Part of a small language model's weights.
Training: 526M tokens, 7659 steps.
Each number is 500 + 50 x the weight over the matrix's rms, rounded and kept within 0 to 999. Layers, rows and columns count from 0. Numbers have three digits each.

# layer 2 attention query, 256x256, rms 0.0857, rows 227-255, columns 0-63
537536610480557495468445592522492502456472522566511494451472509437542450424514518421572518566499341482430451482530609469539513481460532487456490574493522546552514506437467481393592510435467479
480592466502535499522518417596529526483591540471471525417545519491446543454528529450544466535655438500451529559584477540407488524515507570458632510469548455375602513539504463500419498560473466
495480474477490530495579477469472523512502465453544475523486519486475527562356440499425537472477502607507535465498467581484520551542471519509520556464548554562515443526556455442541478435431474
484523457505517528463470444492466517530490451577542487558502528515457478476569464516488436519440461468571367454548475528483500491507467593495476448461507459527425556472525456472490519553508597
560500511516508480556538460487524525496540524600502514504506483453505481488574425529601511531490510457427450482502491467448504509462461526575484517507517529459510543413526497500523603511475476
499482459498438478510561436498473550454498454468479486492590499437493596488514587515364558481497507485557521479511474447463526574495557509538534440531516471495546525455490475514496457475532618
459520529480522511523487434447562531438478557490535498458445573459478527535471480453509532490441546529492455552516468505487491567470486435485421554491516496512495509494565489570458475512594455
510464545509485480468427507468448562453551456494454500560487442390524424505450484491485506494526422468482472470570414525588525482501535449457442424498454554506470433476490520472539541485474531
509502516530479530579520486514574515564465572551435605522446404527404462484463509527541550537517507633460501518528572478430522545509488481462495501499519488513516489489542487545564483441531398
574522529394534507463493578466511527493426528501463541547432530558531416536403510463560643483421474484622433491472476531559554513549464544481502487545558472432459507507557420483572517546567562
474559484522551580542454503421509458488506507480440590520526419597478481506600472568550470441498472508549460466464447458574586514469565513404518480440487444566595487467547444535589445481436477
541487560593422435491492562502450519513504423546502500455587450545475483514497530559577497501553509465540528458549487422546524476413472613529519470532458587514476499436536524520537556515455554
459576504489493485449509500579498535453476462505464370430456528539490524484477456553477436529465516625521473454553524528508500507534492444435498453518476508503489451538537468520521584437619478
499497470521463484538537451518548603435552513522559432511593506501515491499572525553478448502525454496515446543534510459549494523507481483532483541473463476430504555471436529532484509541453552
480441492557451448549572441466454575508543473433481408526542485428504517424477506508451510556518481478490501454526457443499533457516558502451454446476385559445532506456497514531450485581496537
544476503523488565465458631485544485533491468446615459503470561518494484554474517474516479559524493517564475540521518534454454436473568564477465429517399502459488472472476499369452572514454505
515523449532505501460454597468478550467496472539489529539496465572522449539517498564476519483546494470490482469452491445555465483477475510477452444567432548565427537385462523533575495461531499
545545509431456589584489528541487442505465515482469530484441453448484529555489587496590532481495492401513485545515525463503438590542529419479500524551465515485480519585547487553537509598507465
532383496558516542557451515533540465464519536490512423527489461488488547483468429502483436494497490534520461482515508576442511447466460502470479529458556498493446516551495443466512462502500536
472471453525519463563628451493504501509487534470487561469511503494432489423468451451539443438505534516480496447465539448486501517523516527553500506538379478579370481518517483512484423445583434
448571508470563503425446478580481468510524517398499471494487395533529537500478542515580499525558547557512462518473548486471549509492550533449556465552468507563479493479577489494532539490507489
497496438518457541494550528415521495487435468429523403470479529536492545498484420439567523590532448511572363593563506518542565482577404492427425542476464486535526424534538498419414540457565447
539494469450475485554468416577501480465523593505453541495503481530444531436589417506522533479543496601468582530541586523464502494443429531458523524447543514506625511551487512535529580419511522
455589397473497523469484500534484574469442556501463452543550514571483442465515451505565454547464490592537445590500549433562531643584487459489457570451539441500530526508529483606457431463576495
576526634482515481532588397579576450448491501422550483496443484427469600480492489461574453500537397452512555517460535527560479549458568573492522486492509530468482461539557522427489477535436593
545542596522512565433389531501452488462440453496447512444419519456515494491532578458404377589425523493513489472500509504460522549584457503388532461473556518471457504551498444491485430580543591
584546524546549517442470444428515491485547536555506482481476480566464512430474445486530469531440510573455550479499519507505480640485472437467500400432451501479516480486642450520487526486509401
423514525535527502448418563565482498461555457493493473463547524416539426473491490533546560514523523444490496565539442494455477557470529476476485439589496469500540468476511481529535575482468559
551509479446449427533466589484492522420442484490507494522536522472496458483593504494520437498503488537503437556500594439457586534509493551453488553555463544526414536394577495487461570447582473
# layer 2 attention key, 256x256, rms 0.0833, rows 227-255, columns 0-63
469490367439467575487490542590509503485506531581509525651569516590454432487445439488523474515462521484510496528573406461531433535446517440500508514518394484511475454480384480427436493487493470
489593563528478425496462512507499497528561542429541471478460477520492519482472543494578441499557550541498581438452425514411575400476478391570530530547484483534551436523406473488483431548480447
488514443550588383473559465454446583500497448447559499416493555441523470502479557584486529469488482516446445537461514543485501515539457536430570519550568479521492511557461544487564399467498604
499459378405572487508545481486469476592469500519525468446545485600466438435545382429520536505425500508511474424466530585559519556517482539508498415363546509510478483547428542463473416526605530
491463461488471525456528575485505516465500553562478482517447532534480490486424401502567521538449505526497559525513428495581557438427531543515491506499483492539481495478521463502444487542559479
470481488477470486481513491472611545468395504494516479343411541535453497453463630472484480540543459568538528454531597514443485459537522478479468438535468561533537445548575452460536513533401590
538458444504561459538539425511508502462434552522452470485458514415570437507537503436383510481574459473522519543550457534529433512547403540405461499523528489512544516556580495519432569440428548
482473413481529472470612546533579513516411430493494466466477493481487454463491513477478463481408511520497458525547582525537462528614550600499507466501437489583455500467463544514437511481486586
494462461607531459551492459454524529509465511496492428574458498495550557518553506416514446523513529588585528407555516465484494538543500643475525528560529550451523459522458550492492580409484488
526510486499516535463392540381584463536466465458537492619403506517553462502478537504497496517469477546465539513515516569585455558621480448549418485501486567469535551466539453512447536449470614
523569562488578544552495547453570481393454451520541403372511507514519492549589537551492467501425485493520445560575553473466430511583571547446502503455497536528519504580475514516481517500448486
433486572504503508522472559503461534562504440463616588562502450616482495488485513549466514536481464552497494516491487552448471530546477501565503540427450632415447443468383513558545465464581485
451558460525609402537472493527482523459537513413576497489573573517572528511482495430455519485504572459505482496548579466524509536505512479417487515528528506517562436522511502481468521452593504
506521485471500446573516530560364493419490459484449434530516472515460502424488436436493445474606476543530500476600558411505522457437533469542479588559452546479525515499475532377511459418434381
493463544500542484488589525539489486502434441561515435404435539541470554411438538441560499495435524520552548442551540452438478556552509660570493533537454446490511532436557522514442642500470490
576406517459550557397490517514467478486462500543448552524518477530415409511555550441473531433511508564545516517467530580595476587448534479433524515458478513591486563564528497433545503469489533
488499468466531495587545604469529517376499478465652438564547572495517436498609513429496475501484488599493499557438541495488455498430460457475407543508493567490444514441558534471580529502532492
598500558506541464566434488498492496524554577491494591478502425407478524501488642472565518494530625371507527564541486411415545511519479596497516495571455524471527519515486517482487595540492460
575516572552519563477516508416490538423483456513473478379464453495477470435519543534384513417539560492509465492485512441434562547481493501461553525515473417501469515555558559467566440418562478
554529405510489547491542517468435525480485508403409485581446526566531496487532457458540489536510466569549535455511467537488455504528506510534490501568484491424500443455454528585489519554524492
420543519530504367533502500602501468488535465443528512523446478519525491497607601503537599463538516419549525478512497444495539503503485473444479475573501491504466521596454523525499492471477421
558517419423487525484486514482456447527489490493437478465555453583509447509520600475530459491529458442436488542532488500459454516425381487483573465517453470472564495502547523466548514436593526
514500548485474491653495443551521468484614543476563566466542517548580553407434417521482496448486535475497480508497492467383515524599454487469587513455461469424458480540479491557501449432601489
522524449480562463518447593473444482477445516501441432532489493506623518564415435463572446427547481504548540461614505448516530460539497427493435502538537551520511505528562472471512451538537517
505560509414434525396571445578560440411460527484513436517460500565424516505469551501491513538381526521590626486509512442473559480507525498584554491496506519583492549443415459477399412512419528
408543556501547492485477509473575552559429509547569460461515457384474525549548529517558491493458571527494509466531561544451459545501467620459435457518517456575442456468461571561495549509528569
601529482521537526496561531555449480524505519511540471483551505364555524540536474573464505467419538394498492584584507506534344633502476564445430480492499395424483455567531545586499436502503560
459457523540492464480458465589572555449522487534486586505430531424469485515513558559554537487613596450470412487573438474522449478394530438508484520525535449562473457582469494528511472487391382
485508444367481467541514592502571548455472579441583454614478453540445435382588537380508415490431509494570548488534506491514441550459427576454430536585478540513461541452578528506503519432569489
# layer 2 attention value, 256x256, rms 0.0931, rows 192-212, columns 0-63
442532559538460548539467471527520526439545461502503438504508392410442501463530516565364563437477615527461455529558598519470441521500582559452585466464490493504483477448486560501439383590431587
460541500506498503461408561502488580513454425479463461436483485452422492514402531543484490532551528574461457490544489450504545439519576545521576419569516469545463484427429489445505498508504536
496508515574411509542462486560479542502582413563441493461518464440523524600471429574478423589507533421475506504499432473478493432413589401472616446447524520469521499597464422413555466495587525
571472496445488527461502577566593473511544509419498449527593557557493578518513525487456583504454468571475646508488566493496414381499557504594497573465503400472496422550547500482415502464465466
503506507442692473525494465492564558486522516489425476507498458409528555418553563506641480541481433517492454474494463495528516440510465520472440460491515573446517527504613483537457551524411497
502511399523493529502499547447397524495537380507435451530514485463527509455527450460553478515495522446387520530566533490487548541473554492475515517489514490514517503450598480387578419492437535
484495493513484410450606604530466433549577444454507515379500595549492558484514434454524546503410528446637530398498520498514569452440472479601407503579420465535544544426472444593506525491639515
448523545456401587450504514479465465584613468450586557457519457517441505605557437449532527541398566440563496488479432547462584533386468442546495487478453463499511452392445545540496515405523467
544505503499452421456567522429555553489509446646475567473573510551465534520487518507448544512506448424461541561514502493487583599472482448559412502390527421491494480467434509423378453618465560
530453388530474502521609443536590487558454568461481482476493541567574540480564440465497530571515490448504463510519475451469453440470462537536533409416497554601481623463573499514405547418552488
497542483489626494552470479551430549514473516515452383520524507529510505401519493539531480511503481502508524543587422470524519497478464444471546517505527508517612524577541474513523526511543488
442464517468564564534466570556415447509518495539457488433516502562531567422614476529497516540469489488482481438588511571473467474532466453575512568493435489424556464511498475546431482495479488
482477476518422575522481407453575543448445483463487390594439363450530455554388549610566481555579543485500525520426530528461486477389524482441502408524565458408506455534450449490475498452511552
492475456459503524482512566527442493466573487505422452435514517522547494473426494454501543480516488471508572456467500509532509524495487443556543568513481502544578577532587473440564532515456435
544531593508487480487417478501522509499531462528572596501495430521406425501513515545488489483549479530508455506554504510472519494430437492501506451415531491488448462480465564534558529401405504
499538668464512493499528488589478428513576512491480544472588529524527438456555585438451525510628462542540555420433489516467447511575514443527602580517586477541462503501473541418487422569431508
539451581491599504482488477448490506480374483511542479450471507427532493507502437528483515477527503447523574517517457590557464599553485475386391593550527555489519604496507468600429511505551452
448479446479491514524478470465488481540492490430432564525470479524525507506443430497478500514535509552491548452467392497524486485519523452549527509452448417507493505465549508442493570469483453
487426469520501519482526437413532480450485425475515546524459480434496443571465493467641519554537532494468591515440483502463540579511610464477492473476497535500479515540450502451522493498449443
542478553415603474515519499588458497454404493502485443479515538499547447472556475471503554426502482540568573547536591633544442499519451520470458436611525543497484560461414464514360530521509451
573436474445526437494499414603519538554458547516420505483456610523456526450460550426481546519453518544523512407526519543418526475492554527531519607467548534528522536507518465563517468511545419
# layer 2 attention output (transposed), 256x256, rms 0.0886, rows 192-212, columns 0-63
562503497398516437477554439446532468507498582555437560559576614419452578479549527502327589473477502506530528541557550553440426571502453593575423438483537472538477566560425421478461496587523507
486530451431512503473460630522476580452575598519488516539468612504554566437595448578397548516453511518533556481465487457552461485546473538476515499432519527466497582539438418462479496506548434
509448420519512481469594458404641553530447569532468502500535447592359445494518442443451542462550475522581455459475444390533430549584437521458370494596423474624418421445541621480495531404607583
529411524414486521509545545490569522485546483513522466475502462443459469524528491581474565473472571570515551554473543555441467417516545540487437529530536468481501428507457594500429453523514592
483462472447494486487495490519475516596491499514420400494510526422545408489521518502487465441489464481560513573497441459576451478582426541529438466518470554482488329518431578429444496443551570
437497494549538471497504580490514535529554445520539519468502435457496485466457477513486521473460566510482514461519450490527484489476491436484483547556462449586472462440562526479467478477480527
521487549512444406586485419441578378558486580512496520425522454514526481566513488446519477507499474438558550510437478561499452540523485537586442460499477433549553512530455465441571592524519528
490529440563440497488515467503468597536586533455490496504463526493382578575510425489502501527425532430518502550538446445524469497508506444510497521486483499395505533412496485501434572483602508
441596450483516427531517512387538680544390503442525512476485556489405584509511474475551417517412498493494476533471526565418578478418545495411511513527555531345525575480470550500413411471512429
461537575496513524447495532449527467437452481498539505502517503490475471466552516494489527495575477434517558558472500489500442514478459538487525489524444541547525454527469515424478497496527482
515501535524558437544568412537549474511501501449439483517579541478497480431523530488533505464563487439502555480472497534521495489470479511546569475486485489624542514560479454435560528515429549
478517511559511435548538542501552417547500576540407473434481412547513495563477522474536503626494450534479547518516554524444529538453554548538445475504544511510490469514421480513441522457522531
496452532485448525429484461466535601518480480508548488557501500417508571448538512499428486467560586478518429442450508423498449480520419476480494486485479533478476448471494557559534548460465565
539444473514547525435565489459495549535470455535494511551520442477512444464439515538505537550527503445576492545474470413460451491497481488525503489524389513520527440480511496406542490455562560
481531488486438546523474461556456521463519584497529484553525568533536579443561460524538426539526561504486442418517597461535551540403510452528527552462487496431435513586540499463417504466500496
545461532417539485485494495460401534509462424521540500539509568497484419468562503500487509438527509492514468504494498552494461476480423454512489537484392425571490533565465545448514477536470529
397604553526513441494513512518495522467456457443510475495496552527516473525523514463515497470515410516511532477489426491549475567491467467432482426461402500543583553499522493585598447542472455
512528574482452459457464544457471538452411484507482458516532461460432436545560474542488569501455473495527503460523443508489556526504525528430440457507541537466527475497454559479548491529534562
476510473448450512432470512499436595457527475465442472576504546572473510462479518427449478531472524464498484539494438504508504526524488523474524504420427490477437488498570537488491464509558485
493532506525602447468523545549504501534487496494509545460503577543515451419542467484569573490471452599475617572496535538482417543505431496549510516524473450630490529519512474530488473512486503
483556477527386483556498499493497500485535445477514461458421511492589466594550497600581443531492387490500552488469443459499581438472487551409559529448546469474510427591563474503558454466442530